From a checkpoint of a small transformer trained on Wikipedia: 580M tokens, 8844 steps.
Each number is 50 + 10 x the weight over its row's rms, rounded and kept within 0 to 99. Layers, rows and columns count from 0. The size before them is the row's rms in percent of the matrix's.

# layer 4 MLP gate, 1024x384, rms 0.04, rows 0-144, columns 144-191
103:41 60 45 54 49 61 39 51 48 62 51 39 48 54 47 27 41 48 81 47 50 60 42 61 55 46 49 65 52 56 49 46 67 58 34 42 62 78 59 44 48 58 55 54 74 34 52 63
116:64 48 66 54 67 54 39 38 52 69 52 58 43 35 34 44 49 60 52 26 61 66 73 53 64 45 54 59 31 55 38 55 49 56 32 50 45 59 51 44 38 61 72 43 46 60 43 51
092:51 34 40 40 36 38 55 38 40 64 61 42 44 54 57 70 41 48 55 42 41 65 63 54 41 37 53 48 55 33 42 69 59 52 50 57 57 42 46 48 49 47 26 48 45 38 65 61
095:58 54 42 52 50 56 34 38 44 56 22 32 35 35 64 70 35 58 36 44 50 46 67 58 51 46 29 57 55 46 37 67 53 45 36 38 48 52 30 44 33 46 65 41 55 59 47 56
111:34 54 44 42 55 43 44 56 58 42 46 53 52 52 46 23 45 57 61 36 72 50 63 31 41 54 53 64 54 36 28 40 54 35 56 53 51 38 43 42 37 69 58 71 53 39 31 47
100:52 35 40 53 57 43 41 52 62 56 58 56 48 63 66 40 37 45 53 45 48 30 59 50 74 47 59 70 47 51 49 48 50 40 49 47 33 49 64 46 56 63 56 54 59 48 41 65
097:37 32 54 67 33 65 36 48 36 56 69 53 37 51 30 55 42 75 36 29 49 55 47 52 66 37 31 57 50 47 52 63 52 64 51 69 55 47 48 53 59 68 32 58 71 55 53 49
104:56 38 38 57 31 61 54 48 45 51 56 56 40 41 54 37 35 50 58 41 46 62 53 45 52 61 57 52 43 39 64 54 68 54 59 42 54 36 43 52 67 47 46 46 50 34 48 61
094:45 52 68 35 49 33 40 58 45 45 56 31 35 43 40 49 51 55 42 51 44 51 66 38 47 48 36 52 57 48 49 52 53 39 48 27 51 41 47 51 42 48 56 39 72 59 57 55
106:36 62 54 58 50 38 45 75 53 52 43 58 49 48 50 62 37 38 41 64 49 34 45 38 18 61 62 56 43 31 50 47 29 44 52 41 57 51 50 40 30 43 40 60 41 65 60 66
099:42 56 35 54 60 43 46 63 53 45 53 38 33 52 66 46 41 40 56 40 70 41 31 46 47 59 53 66 60 52 76 64 57 42 56 47 34 51 44 49 69 54 52 42 46 43 51 51
084:56 36 35 41 38 80 43 49 41 37 60 56 36 46 49 57 54 35 24 54 39 44 73 47 28 38 46 53 39 50 38 58 49 54 48 37 59 52 38 59 42 56 28 41 42 57 46 41
100:36 60 77 47 35 45 53 62 51 57 37 43 59 40 44 40 48 52 47 45 71 50 70 58 49 53 38 57 45 62 49 50 38 69 61 38 47 51 42 57 48 67 39 48 58 53 41 55
096:40 61 49 59 44 42 43 62 62 60 39 50 47 59 49 40 39 63 61 56 73 57 57 47 52 76 41 64 58 44 39 52 43 66 52 45 65 60 40 70 61 56 46 50 42 53 55 53
089:50 51 59 43 60 59 56 61 39 55 56 42 42 58 43 62 43 56 55 68 41 57 45 59 48 44 24 58 52 48 58 35 55 38 33 47 40 48 44 41 36 64 67 48 45 45 55 60
102:56 41 39 54 52 65 59 51 61 57 53 64 48 60 42 53 58 58 57 56 65 56 52 30 50 64 52 38 41 69 59 57 64 64 63 39 60 42 23 70 40 51 64 49 59 55 77 54
090:34 61 56 57 69 37 48 61 39 31 45 48 62 61 54 51 57 60 58 49 54 53 48 52 28 64 56 47 53 56 54 60 44 56 50 55 50 47 61 67 51 50 65 50 44 66 58 55
108:57 54 46 31 60 56 75 36 44 67 70 60 67 38 57 55 48 41 46 53 46 54 48 62 50 54 57 44 44 43 56 40 50 46 41 64 52 50 38 49 45 51 53 57 48 59 48 58
100:60 58 49 36 48 42 57 36 36 46 47 55 39 55 52 40 49 65 59 42 43 58 46 49 50 54 54 57 64 72 59 44 51 62 44 33 63 50 50 58 53 64 32 67 58 46 34 48
100:49 73 46 56 42 75 56 54 50 42 35 45 53 37 55 42 28 76 56 69 48 45 54 57 41 47 48 44 50 59 50 44 48 42 42 57 65 68 40 50 32 33 61 41 58 59 57 46
101:43 58 59 55 53 41 43 53 59 49 35 18 49 59 43 55 53 65 46 55 44 62 39 52 41 57 47 41 32 58 46 56 56 39 48 47 59 56 58 45 38 48 59 40 51 42 55 57
103:48 63 71 62 65 60 49 45 47 57 49 49 59 48 57 42 29 50 66 36 60 55 54 64 58 47 57 48 55 54 45 46 56 55 44 43 46 65 38 57 33 42 54 40 63 50 31 49
095:59 65 50 48 45 56 38 50 39 49 25 47 53 64 58 38 42 63 60 55 48 44 48 31 61 37 55 58 51 49 40 40 50 57 55 53 48 57 34 41 40 52 41 54 62 42 44 62
101:63 50 45 50 56 35 48 51 46 56 38 52 36 51 41 52 46 65 51 44 72 51 53 50 58 41 44 52 33 36 25 59 36 47 46 57 40 63 44 76 50 57 56 58 48 48 43 45
092:62 64 45 60 64 57 60 44 52 43 48 73 68 59 51 49 49 54 31 56 47 33 53 52 36 80 37 50 38 56 54 46 52 51 42 62 50 53 48 54 33 60 47 63 52 49 52 72
096:55 63 57 60 50 43 44 38 37 56 49 53 61 39 63 63 49 58 41 46 50 62 49 56 52 60 31 41 44 59 42 39 45 37 46 48 55 48 31 39 53 46 50 63 44 58 54 65
098:55 41 35 54 58 60 29 54 48 64 43 40 51 40 48 42 46 57 40 45 46 59 67 46 40 33 53 49 68 46 47 39 56 48 40 38 42 43 52 52 41 61 38 45 53 50 47 58
100:43 46 26 37 46 62 52 48 57 34 45 40 71 52 51 41 56 70 60 49 55 53 45 28 54 59 43 45 53 43 36 60 50 47 52 41 60 46 73 53 44 57 50 48 61 44 40 61
092:49 49 39 54 46 66 52 48 42 31 44 53 59 53 60 53 49 44 42 56 40 47 31 75 58 43 57 24 78 29 42 53 58 36 53 55 50 51 61 41 47 48 46 53 53 48 49 53
097:51 58 73 60 53 48 48 54 64 44 50 40 57 54 44 57 53 49 64 46 48 50 40 56 42 43 58 49 70 56 39 45 55 49 49 57 64 67 54 50 29 54 50 52 51 66 28 62
106:37 32 34 46 45 47 59 51 54 67 55 60 35 36 50 45 51 44 50 47 69 52 52 56 49 53 56 49 45 47 41 37 54 42 44 50 63 39 50 35 50 50 63 49 60 56 59 45
098:53 38 49 31 58 65 61 70 46 41 57 50 54 35 63 55 38 64 67 41 52 48 49 37 53 56 51 34 41 71 54 27 44 57 44 35 58 54 52 53 56 53 45 52 68 56 64 36
091:53 32 36 47 58 55 52 36 43 48 48 62 34 52 47 57 55 63 55 70 31 29 57 39 50 56 49 51 39 29 45 26 38 48 41 46 61 34 39 49 56 59 60 52 48 55 55 42
105:55 45 33 57 42 53 53 53 47 61 63 57 57 57 31 35 51 61 55 37 64 43 43 56 56 47 50 71 46 49 57 29 66 54 46 41 50 68 61 51 56 49 39 65 54 67 52 76
094:57 32 63 37 52 26 40 49 47 48 57 50 39 38 57 49 39 62 54 31 33 38 53 39 45 51 34 49 47 62 51 56 67 51 61 28 53 34 51 59 38 54 68 22 46 60 50 48
099:68 55 41 35 43 45 37 42 33 47 28 29 67 51 56 57 40 67 52 44 46 67 28 41 59 62 54 58 69 61 47 29 55 60 69 48 48 36 55 72 47 54 41 68 65 69 47 50
090:48 66 40 64 57 57 60 49 47 52 46 50 38 53 51 43 52 50 61 62 33 52 40 35 46 43 55 40 56 51 56 56 47 52 59 50 68 53 72 43 63 45 38 60 59 35 44 61
101:38 46 35 65 48 68 53 39 44 45 46 57 46 61 31 35 51 44 43 49 46 54 57 57 48 70 45 67 38 67 46 72 57 52 56 40 46 51 55 54 44 37 29 58 64 39 44 47
113:43 48 55 60 49 71 56 58 53 33 42 60 63 73 68 42 51 60 43 55 45 57 54 48 38 44 60 53 56 50 51 43 61 36 41 34 53 55 50 73 64 51 54 58 48 44 34 48
097:49 58 47 56 50 52 59 43 55 60 59 59 35 51 41 52 50 69 42 53 63 53 46 56 51 40 44 57 43 66 39 61 44 51 55 50 51 58 36 59 39 50 55 46 54 43 42 52
095:31 44 52 43 50 44 56 53 41 41 47 52 42 41 45 77 42 51 34 29 40 63 50 51 55 37 54 57 57 37 62 48 41 52 57 45 52 48 36 44 52 63 54 56 36 34 51 44
096:23 62 44 54 51 58 50 57 53 52 51 50 49 59 44 48 33 32 44 60 50 44 56 71 47 49 54 36 52 39 34 72 66 38 43 50 75 50 43 46 46 42 49 42 48 54 40 49
095:36 48 57 48 51 55 71 50 60 48 54 37 48 52 66 48 49 42 54 25 53 45 48 34 47 60 46 51 56 44 42 60 36 47 59 64 56 46 39 50 51 60 58 62 58 49 43 44
103:57 76 65 57 77 53 44 54 46 64 39 49 46 56 48 44 37 59 61 35 68 67 74 64 63 57 50 46 33 63 52 61 40 28 36 28 56 47 28 51 55 44 65 53 54 50 24 48
095:52 51 81 46 32 50 61 27 44 44 50 43 43 42 52 67 57 45 38 59 49 45 58 72 50 48 57 51 54 45 53 47 52 45 48 55 40 44 68 35 42 63 54 61 40 40 59 60
102:52 44 61 65 37 54 59 43 22 48 48 56 34 71 38 46 51 56 59 65 60 52 52 47 67 40 51 58 56 44 53 48 51 54 54 27 61 52 56 50 50 66 34 67 60 49 50 30
100:50 65 67 70 64 44 51 47 50 63 47 64 50 63 47 44 37 39 48 67 54 50 47 66 42 52 45 42 41 75 53 54 48 24 58 49 54 49 38 74 37 58 79 42 60 53 47 57
096:59 44 65 48 43 77 43 26 49 46 34 48 35 46 61 68 62 64 59 56 55 65 40 56 58 34 44 44 65 39 59 53 57 38 45 55 61 52 61 45 34 52 58 54 56 56 57 38
106:49 47 54 59 56 51 52 46 58 44 55 32 59 54 34 48 69 61 55 41 53 65 55 49 55 49 61 60 48 48 41 42 55 59 52 63 72 69 50 54 52 61 71 59 66 68 40 66
095:49 54 48 39 36 55 41 56 41 39 59 42 62 55 61 51 41 45 51 55 64 44 49 59 37 63 56 54 47 55 68 46 40 40 46 58 56 45 48 62 41 53 47 55 56 45 59 59
095:42 52 44 41 54 51 69 52 63 40 70 42 35 43 46 64 61 48 36 40 52 41 61 62 61 41 66 50 35 46 37 40 56 45 33 42 45 35 49 44 59 58 64 52 62 51 44 59
104:36 45 34 52 65 50 56 57 64 56 47 44 51 62 32 59 53 62 54 40 55 56 49 43 47 64 53 48 59 58 42 53 34 59 64 30 63 71 34 58 60 49 43 65 55 45 34 66
087:51 60 59 40 25 58 51 65 34 58 61 58 73 27 60 52 61 37 43 40 51 39 56 42 57 74 37 40 57 46 46 45 41 46 51 44 55 27 41 41 46 57 62 53 56 61 53 55
091:38 54 47 38 52 53 59 49 65 42 57 47 57 49 51 54 53 55 62 44 59 50 37 67 26 46 38 43 57 52 38 51 34 61 63 55 56 33 60 36 58 52 57 37 50 55 51 49
105:42 64 49 38 50 48 55 43 52 63 53 54 53 66 37 46 56 47 55 60 57 41 55 58 49 52 55 58 56 53 33 42 70 34 40 55 38 72 52 50 44 56 55 66 48 56 48 47
101:59 58 41 48 50 41 47 35 57 47 47 48 34 53 48 57 45 42 43 64 47 57 40 53 76 46 62 41 36 53 55 53 56 38 52 55 24 31 45 43 44 54 43 39 41 34 47 49
109:60 55 55 44 51 51 67 40 23 55 44 55 64 51 44 33 54 55 53 54 52 68 29 38 58 46 36 48 41 58 43 39 63 40 43 43 57 47 56 41 43 53 72 43 63 43 52 48
094:40 65 54 60 37 44 61 57 13 39 43 64 36 45 33 72 38 47 46 67 48 62 72 55 38 51 57 42 48 50 43 38 39 38 51 50 48 43 64 34 45 44 58 58 51 52 43 58
098:52 25 45 41 37 62 52 40 38 46 45 52 39 59 47 60 43 66 49 47 53 53 35 55 38 52 53 56 58 58 47 50 56 35 41 49 62 51 65 73 50 52 59 52 70 56 46 46
099:55 48 43 40 40 58 49 37 46 39 53 53 57 54 49 76 39 66 55 43 55 50 48 48 44 50 32 55 45 58 50 51 50 49 58 49 57 39 46 49 58 60 67 35 49 48 50 57
115:49 55 42 57 56 38 46 65 34 47 53 50 55 41 34 42 60 63 61 72 56 58 55 48 40 55 44 58 41 52 58 62 52 63 34 29 60 59 58 52 32 44 63 52 47 47 54 43
101:51 43 42 44 61 54 45 56 48 60 62 40 56 55 39 53 40 53 52 54 56 49 54 46 59 52 52 65 45 44 68 62 64 56 43 46 49 56 54 23 52 40 51 50 46 62 44 47
097:50 45 56 52 49 58 65 63 47 65 50 42 40 39 44 47 41 57 61 51 58 63 61 47 58 50 61 45 38 61 50 53 44 48 38 40 58 39 52 66 66 50 37 43 62 57 42 60
099:48 37 48 45 42 57 79 47 70 43 51 51 39 54 51 53 72 51 56 40 44 63 47 33 49 44 60 72 46 41 51 41 59 51 58 54 51 59 55 53 50 57 55 45 62 38 52 55
101:68 49 56 42 64 35 58 56 51 62 43 56 64 52 58 43 63 58 75 36 58 54 47 35 65 55 61 58 56 50 58 53 42 66 56 39 61 39 47 56 42 62 37 45 69 62 62 57
092:61 55 51 35 48 35 51 61 64 59 71 48 70 57 43 51 55 75 52 70 55 45 32 36 53 59 32 59 33 41 34 26 39 68 55 39 39 48 53 51 63 62 47 42 51 76 43 58
101:56 32 52 53 45 36 49 49 58 79 32 42 41 40 53 49 48 51 43 60 39 52 52 35 45 40 54 40 45 49 49 66 54 69 48 48 38 33 65 47 52 51 56 35 51 67 61 57
100:63 67 57 45 60 64 50 49 48 49 43 54 39 58 40 33 33 39 53 55 65 60 60 42 47 52 53 61 52 68 50 23 53 46 68 32 61 51 44 51 54 57 45 50 60 46 39 41
103:59 49 64 53 70 55 57 48 41 58 39 40 55 38 37 36 59 50 56 36 52 51 60 55 41 57 56 49 57 57 49 47 53 57 49 53 46 44 65 54 38 59 51 57 75 43 55 43
102:49 32 47 41 65 45 52 46 65 51 50 46 54 53 34 43 55 61 48 40 34 35 49 42 43 43 65 56 59 81 51 59 43 34 42 47 49 63 45 52 44 43 46 67 58 42 49 56
102:30 61 69 65 52 61 51 51 40 56 37 39 66 73 49 53 38 65 56 45 66 41 68 62 47 54 53 53 39 58 41 50 54 58 47 43 64 41 61 71 60 51 62 30 55 46 28 62
094:53 64 41 50 44 54 34 46 38 54 46 43 53 31 46 46 77 55 41 74 46 72 59 48 63 39 53 40 30 53 65 51 54 43 46 58 57 53 79 48 48 55 48 47 50 54 54 41
093:56 67 72 41 57 63 38 46 54 47 29 51 40 40 54 45 46 48 66 37 53 63 59 55 55 50 49 62 48 50 47 32 36 52 42 45 52 62 43 63 39 58 53 43 53 52 45 50
097:43 47 48 53 49 43 29 49 51 33 53 55 55 50 60 56 37 45 34 59 42 51 62 59 46 59 55 53 48 52 58 62 42 63 52 51 55 61 36 45 54 30 43 46 37 49 60 64
099:51 72 61 38 43 33 39 54 61 55 42 52 50 62 52 37 56 65 54 40 61 61 56 45 78 50 36 55 59 65 47 52 54 44 51 55 53 58 45 70 46 66 41 56 57 45 34 37
103:20 61 59 41 39 51 50 32 71 51 49 54 48 54 62 52 39 47 43 37 63 53 47 38 64 39 48 45 47 52 50 55 34 65 39 51 54 62 34 52 78 56 35 54 48 37 44 48
102:34 76 45 47 65 43 55 36 63 45 61 50 42 54 54 55 54 51 63 41 45 47 60 54 50 39 64 55 29 52 44 63 47 48 52 42 57 33 47 56 61 35 37 69 53 45 38 57
089:45 41 36 44 34 43 65 56 58 52 56 44 36 52 41 49 63 47 42 59 58 42 63 44 30 55 49 70 42 32 67 52 61 35 42 61 47 49 60 64 58 46 62 53 44 41 61 63
098:40 43 43 54 46 42 56 33 50 56 49 44 41 65 58 47 45 74 49 61 42 46 56 68 63 55 59 51 46 51 55 34 41 56 59 63 39 39 52 48 42 55 58 57 59 42 37 49
107:53 48 52 33 27 73 55 63 42 52 40 40 55 44 55 37 60 67 38 49 49 57 34 36 54 52 61 53 47 51 59 47 44 52 41 54 61 47 44 54 44 49 49 41 61 61 52 40
098:53 44 44 52 47 46 51 49 51 48 43 39 58 53 62 55 45 65 68 58 61 68 71 48 58 44 54 55 49 52 45 46 57 61 58 45 37 84 48 59 60 46 57 51 59 63 30 40
103:40 38 53 44 76 43 52 31 57 38 66 38 45 51 44 57 49 49 52 64 38 55 51 77 42 48 58 47 60 43 63 48 45 58 38 49 48 54 28 40 54 59 43 48 64 45 53 45
110:47 50 38 42 63 47 60 52 31 42 51 39 41 67 38 51 44 61 59 58 47 52 58 51 36 42 61 54 57 48 31 65 60 46 45 45 51 52 46 57 46 63 56 54 71 50 42 51
095:57 35 51 53 62 61 45 58 52 63 60 61 45 64 58 51 54 49 59 53 57 58 47 47 59 54 58 39 60 56 44 51 52 44 38 60 58 63 41 54 43 70 24 43 48 47 51 55
107:56 55 43 52 47 69 46 64 45 42 49 65 62 58 57 51 49 45 46 59 47 50 33 38 45 69 48 50 61 84 43 50 76 49 59 44 53 58 57 61 58 51 45 29 48 36 47 45
103:56 50 44 47 40 56 56 65 32 48 74 63 75 44 31 52 47 53 55 52 53 56 57 47 54 36 55 42 63 46 67 47 59 49 38 58 66 55 37 73 40 49 78 52 48 57 59 60
102:43 48 65 56 44 34 57 45 37 33 35 43 46 37 60 51 40 52 73 47 52 55 51 40 58 45 47 51 42 58 33 59 44 55 46 27 45 50 35 71 42 49 62 38 48 59 32 49
099:50 56 55 46 31 39 42 62 38 54 58 33 62 56 34 50 52 72 47 39 61 42 72 46 65 56 61 51 25 44 30 36 29 58 40 65 67 46 44 49 59 72 58 56 53 51 58 45
106:45 67 45 32 41 40 65 52 59 40 50 46 37 58 50 48 45 56 57 31 41 64 59 50 50 50 50 51 36 56 41 54 41 50 43 39 42 51 46 47 47 50 45 48 64 46 27 51
105:53 37 71 55 39 46 43 53 56 61 40 52 32 53 65 37 57 55 61 34 53 39 68 37 74 35 38 46 50 62 51 47 39 53 47 38 35 69 21 53 59 60 55 46 46 65 39 44
103:54 63 43 33 65 51 52 46 66 50 56 54 30 51 54 43 51 53 51 38 52 68 52 47 70 39 58 46 42 67 40 59 29 34 53 50 48 64 47 64 49 57 54 44 52 55 29 61
104:58 47 62 50 41 53 59 49 61 44 40 42 39 52 54 55 54 62 46 61 49 55 60 41 42 40 45 50 49 52 58 65 49 56 46 55 52 46 50 39 38 57 67 50 48 45 66 53
090:57 54 65 77 40 59 39 57 55 34 55 56 57 49 48 37 44 65 48 39 64 39 65 58 46 41 39 40 56 47 50 68 33 45 52 53 48 67 63 44 58 46 41 50 54 41 54 59
119:51 39 53 40 53 55 60 39 51 31 52 58 52 46 58 71 58 53 31 40 52 42 31 50 61 41 40 31 50 57 56 51 44 37 56 53 62 52 41 56 51 44 47 54 46 50 75 56
099:41 47 46 45 60 58 58 61 47 30 34 53 58 68 44 52 45 47 56 47 60 64 52 37 65 68 74 67 55 65 39 57 24 59 49 65 63 72 43 54 43 56 56 58 53 44 41 47
102:36 59 40 53 49 64 51 43 71 42 63 46 44 49 50 36 62 43 47 50 49 47 43 52 45 41 56 39 53 50 62 63 64 29 61 53 40 45 48 38 64 53 44 47 63 46 47 42
099:54 65 46 44 55 34 59 41 64 51 43 41 64 55 56 41 57 49 44 50 42 51 46 36 44 47 52 59 48 50 45 53 58 35 52 35 47 53 43 57 52 86 53 62 63 55 48 41
100:45 67 62 55 62 37 65 48 47 32 40 41 41 63 46 38 33 68 52 54 56 68 48 63 56 49 62 43 55 52 41 43 53 38 51 51 35 67 53 59 54 39 59 54 55 42 14 28
097:43 44 62 43 26 65 38 60 20 51 59 35 67 23 41 47 60 42 49 63 40 51 46 48 60 61 45 45 48 36 48 48 34 53 48 51 52 62 48 55 29 47 43 46 48 58 45 43
095:55 44 44 53 52 38 64 71 36 49 58 52 31 55 39 42 47 51 53 53 60 49 31 36 51 37 61 43 59 39 44 46 42 53 48 43 45 32 56 49 33 51 44 46 49 40 57 54
100:58 68 46 62 47 50 43 61 54 50 50 41 54 58 62 54 33 45 59 61 57 65 42 43 54 48 48 44 49 56 37 28 54 40 52 41 61 47 54 54 33 55 37 57 68 42 36 53
096:60 63 59 70 44 42 51 48 49 34 40 37 48 65 51 51 63 69 74 40 66 62 51 55 34 49 67 50 54 63 63 58 36 55 48 48 28 47 50 54 61 46 50 51 47 38 42 35
102:35 45 51 35 51 54 53 49 33 61 51 33 38 45 49 57 59 62 40 41 46 38 48 54 38 62 59 38 48 54 45 66 49 43 41 44 51 65 50 50 32 47 61 37 38 66 34 52
097:36 52 37 45 61 44 48 46 42 42 66 52 51 65 60 47 35 49 66 64 52 58 32 59 44 50 52 62 60 43 50 35 49 52 41 58 52 62 65 32 46 38 58 67 65 42 50 46
104:59 46 54 48 66 59 58 73 39 40 49 51 40 80 57 51 36 61 44 52 42 51 39 51 47 59 55 84 61 47 57 27 50 44 51 43 60 50 45 51 62 57 40 41 64 55 26 42
096:43 44 53 61 51 63 51 42 57 61 33 55 61 81 52 56 35 52 46 31 67 50 51 44 42 67 40 83 57 55 46 45 53 53 57 45 47 47 45 42 48 54 30 51 46 44 40 58
110:47 50 49 44 52 58 43 37 61 51 55 36 64 63 49 43 47 56 43 33 44 51 45 62 45 72 35 40 49 53 38 43 60 61 36 50 38 54 42 55 49 50 51 34 52 62 65 54
108:53 51 49 58 40 55 45 63 36 58 53 52 45 70 43 64 43 49 50 46 46 56 55 27 61 47 39 61 31 62 58 50 50 58 61 49 48 47 34 33 65 64 53 46 52 49 56 51
099:62 44 52 30 49 45 59 57 53 57 53 69 45 57 33 49 55 61 42 34 53 52 41 43 68 48 61 51 57 71 53 51 52 52 52 36 63 41 40 59 53 49 50 67 52 62 37 42
102:41 63 67 59 32 58 46 59 55 41 59 45 45 50 42 48 41 55 49 52 46 44 59 72 37 52 61 39 53 27 42 64 49 50 48 53 41 57 50 46 58 53 72 60 39 56 57 48
092:52 32 44 67 46 56 50 45 42 54 46 45 47 65 58 48 45 62 43 57 52 40 41 57 17 49 75 57 53 54 37 72 57 60 62 33 52 42 43 55 38 41 56 45 51 54 46 53
093:40 60 51 53 46 47 62 62 58 43 73 60 49 47 48 57 42 37 62 40 60 30 63 45 49 42 58 48 43 53 38 52 51 62 46 45 62 34 67 52 62 43 45 48 44 44 37 37
103:51 47 53 60 34 47 47 61 23 46 31 63 50 57 44 35 39 43 56 41 51 42 43 29 68 55 51 47 33 33 52 41 49 53 51 71 72 52 49 47 55 74 45 50 56 51 32 53
098:57 60 75 43 53 63 55 32 78 59 52 35 53 46 36 59 72 57 52 54 52 54 52 68 39 69 43 50 33 50 34 43 72 79 52 47 44 64 58 56 35 69 50 42 53 55 51 45
107:45 64 41 52 40 60 42 54 62 30 63 52 52 50 53 40 37 52 38 48 55 54 39 53 53 49 43 57 62 55 31 47 60 62 41 54 56 54 44 57 58 49 49 67 53 52 45 38
093:50 56 51 41 66 50 60 40 43 45 61 51 44 60 66 47 62 46 49 47 56 57 53 23 63 47 56 50 54 45 48 41 50 66 39 33 50 47 61 63 48 48 57 49 51 42 47 67
103:49 59 40 48 57 41 48 43 70 56 43 55 33 46 35 54 64 55 44 56 55 68 57 57 58 43 65 55 57 52 50 50 57 47 38 46 53 35 51 34 46 61 37 61 46 42 65 47
100:51 50 56 30 44 67 38 62 58 60 57 57 39 62 46 40 45 48 43 40 62 75 37 49 74 54 56 56 45 59 45 56 60 58 61 41 49 45 40 63 57 55 42 43 52 46 39 42
090:36 56 54 45 56 49 42 44 44 46 45 56 62 54 46 45 48 55 31 57 56 59 58 64 51 64 39 66 48 61 42 39 43 55 62 38 51 41 63 47 70 53 49 48 51 51 51 54
089:61 76 44 41 58 62 45 42 36 42 29 36 45 52 34 47 42 50 53 50 56 40 61 43 43 49 50 43 51 56 60 52 54 46 64 46 36 56 47 53 47 37 57 43 40 32 52 42
102:51 65 70 53 54 41 56 51 23 34 55 33 56 63 39 43 50 52 54 58 56 68 74 70 42 59 55 44 40 71 38 51 47 40 49 45 62 60 42 70 33 49 56 67 51 43 43 60
102:58 65 34 38 62 50 47 59 62 43 37 53 48 50 46 59 63 56 54 50 27 51 51 45 43 54 36 60 60 44 43 51 51 40 45 42 37 48 54 35 49 60 45 48 48 48 53 36
093:56 33 84 39 40 35 48 35 69 41 45 40 69 59 52 65 31 57 48 52 43 65 52 46 49 45 35 36 37 52 58 68 53 63 46 61 53 39 36 55 36 47 58 47 47 52 54 66
090:43 55 32 77 52 66 46 63 50 48 82 45 42 56 74 18 48 48 65 59 45 46 34 49 45 64 62 48 46 63 39 32 48 52 47 36 51 51 56 50 61 50 50 58 71 50 48 56
101:54 51 37 56 40 33 64 48 51 50 59 36 59 31 41 26 51 63 68 40 46 70 64 42 61 52 31 58 37 59 56 41 48 40 67 54 27 47 50 48 53 60 40 38 49 43 31 42
101:61 47 82 49 60 58 42 53 51 50 50 32 59 60 52 59 63 56 39 27 48 58 46 57 46 60 58 54 39 60 52 31 64 54 54 51 56 42 43 54 52 64 49 48 58 53 49 54
091:37 46 53 44 54 47 50 45 55 50 34 40 60 53 55 42 53 39 63 43 66 39 41 69 40 35 26 60 46 64 44 58 46 59 55 50 45 57 42 49 52 49 63 53 70 45 41 48
102:44 41 56 44 45 70 53 40 52 29 50 44 39 68 28 52 43 50 53 52 54 73 55 49 36 65 61 58 45 71 41 62 32 42 55 47 59 65 58 58 45 38 27 50 55 38 50 48
101:53 72 54 55 61 48 48 55 70 59 63 58 56 60 28 40 64 51 63 60 68 58 46 53 48 61 72 54 44 48 49 38 56 39 39 64 54 51 47 39 60 53 62 52 53 55 46 51
101:36 59 58 57 57 50 60 48 65 36 40 40 49 45 50 49 49 47 52 16 50 49 47 46 40 63 48 53 45 53 46 51 62 41 36 46 42 31 57 58 61 48 41 40 47 37 40 50
100:52 56 53 43 39 46 60 49 49 48 53 31 65 60 50 37 46 49 51 58 50 43 49 56 46 51 57 47 43 51 51 54 68 61 56 51 37 62 52 65 53 54 39 43 56 51 53 40
111:28 61 48 49 44 55 54 56 46 45 52 48 39 40 54 51 53 56 51 41 55 56 55 58 45 60 42 53 49 34 51 56 53 68 44 44 67 42 54 41 50 59 48 48 47 74 49 57
107:48 48 60 49 67 49 40 45 37 50 37 53 55 68 37 77 38 67 55 44 57 69 62 64 66 33 68 47 56 54 35 41 64 32 54 46 42 63 43 67 47 45 64 54 47 49 33 46
113:37 52 51 18 48 54 28 44 50 44 63 57 53 40 39 43 57 45 60 65 49 52 77 43 44 55 61 59 64 54 28 55 68 42 44 58 47 48 55 43 38 60 60 42 57 39 46 44
115:69 49 46 64 49 45 46 66 46 48 50 48 43 65 58 58 37 51 60 62 60 58 32 18 48 46 53 58 57 59 55 50 61 47 59 41 42 46 48 60 72 45 52 58 66 48 61 38
102:23 57 64 57 56 54 64 49 53 43 53 55 33 61 51 45 35 50 55 46 57 49 56 45 60 48 34 49 50 72 38 71 42 53 43 37 43 39 41 49 46 48 52 47 49 46 42 50
101:65 60 69 53 63 65 46 38 60 62 40 43 60 47 62 49 45 53 58 41 65 48 43 41 39 45 50 57 39 53 37 34 50 72 48 38 55 43 41 58 45 56 60 31 49 38 41 42
106:38 62 59 47 50 44 49 26 49 46 62 52 47 53 39 62 48 54 54 52 57 63 71 42 56 41 37 60 39 44 55 60 56 48 43 43 36 54 51 46 60 75 72 51 55 48 37 47
092:50 54 50 42 25 47 57 53 64 49 50 72 31 56 64 27 73 58 36 43 50 56 61 44 78 50 52 60 55 39 51 49 56 43 37 45 74 68 54 45 57 61 47 63 38 39 48 68
099:51 54 57 44 51 49 71 32 64 61 57 34 61 42 53 51 50 47 41 53 44 65 57 34 49 47 58 51 54 43 50 45 36 42 65 53 38 57 56 57 63 46 66 39 62 54 49 33
099:47 58 53 37 69 59 61 45 35 52 34 64 50 61 35 54 50 48 61 40 55 55 44 19 66 58 42 53 66 50 48 50 46 55 54 48 41 50 51 49 57 57 52 48 48 49 37 50
104:35 40 58 64 44 38 36 42 58 48 58 45 55 37 60 53 60 57 57 54 55 41 62 50 59 40 59 57 36 60 47 38 62 37 42 60 66 57 44 59 52 37 45 56 43 68 52 55
096:53 50 54 55 55 45 63 54 53 69 51 50 50 45 60 54 54 51 60 39 45 37 45 59 58 45 47 38 55 35 64 27 60 41 42 57 52 47 37 54 57 39 63 54 34 38 54 72
098:49 59 60 48 55 54 56 55 49 46 58 35 53 36 41 66 67 43 34 29 54 60 46 46 51 45 42 56 50 51 51 51 47 45 35 36 40 34 23 55 33 65 39 31 55 57 45 45
096:67 58 51 51 41 62 51 45 44 73 41 53 52 54 39 43 57 63 39 30 40 71 47 63 42 60 40 47 50 64 42 49 51 58 44 46 52 41 41 39 55 37 47 51 57 37 70 40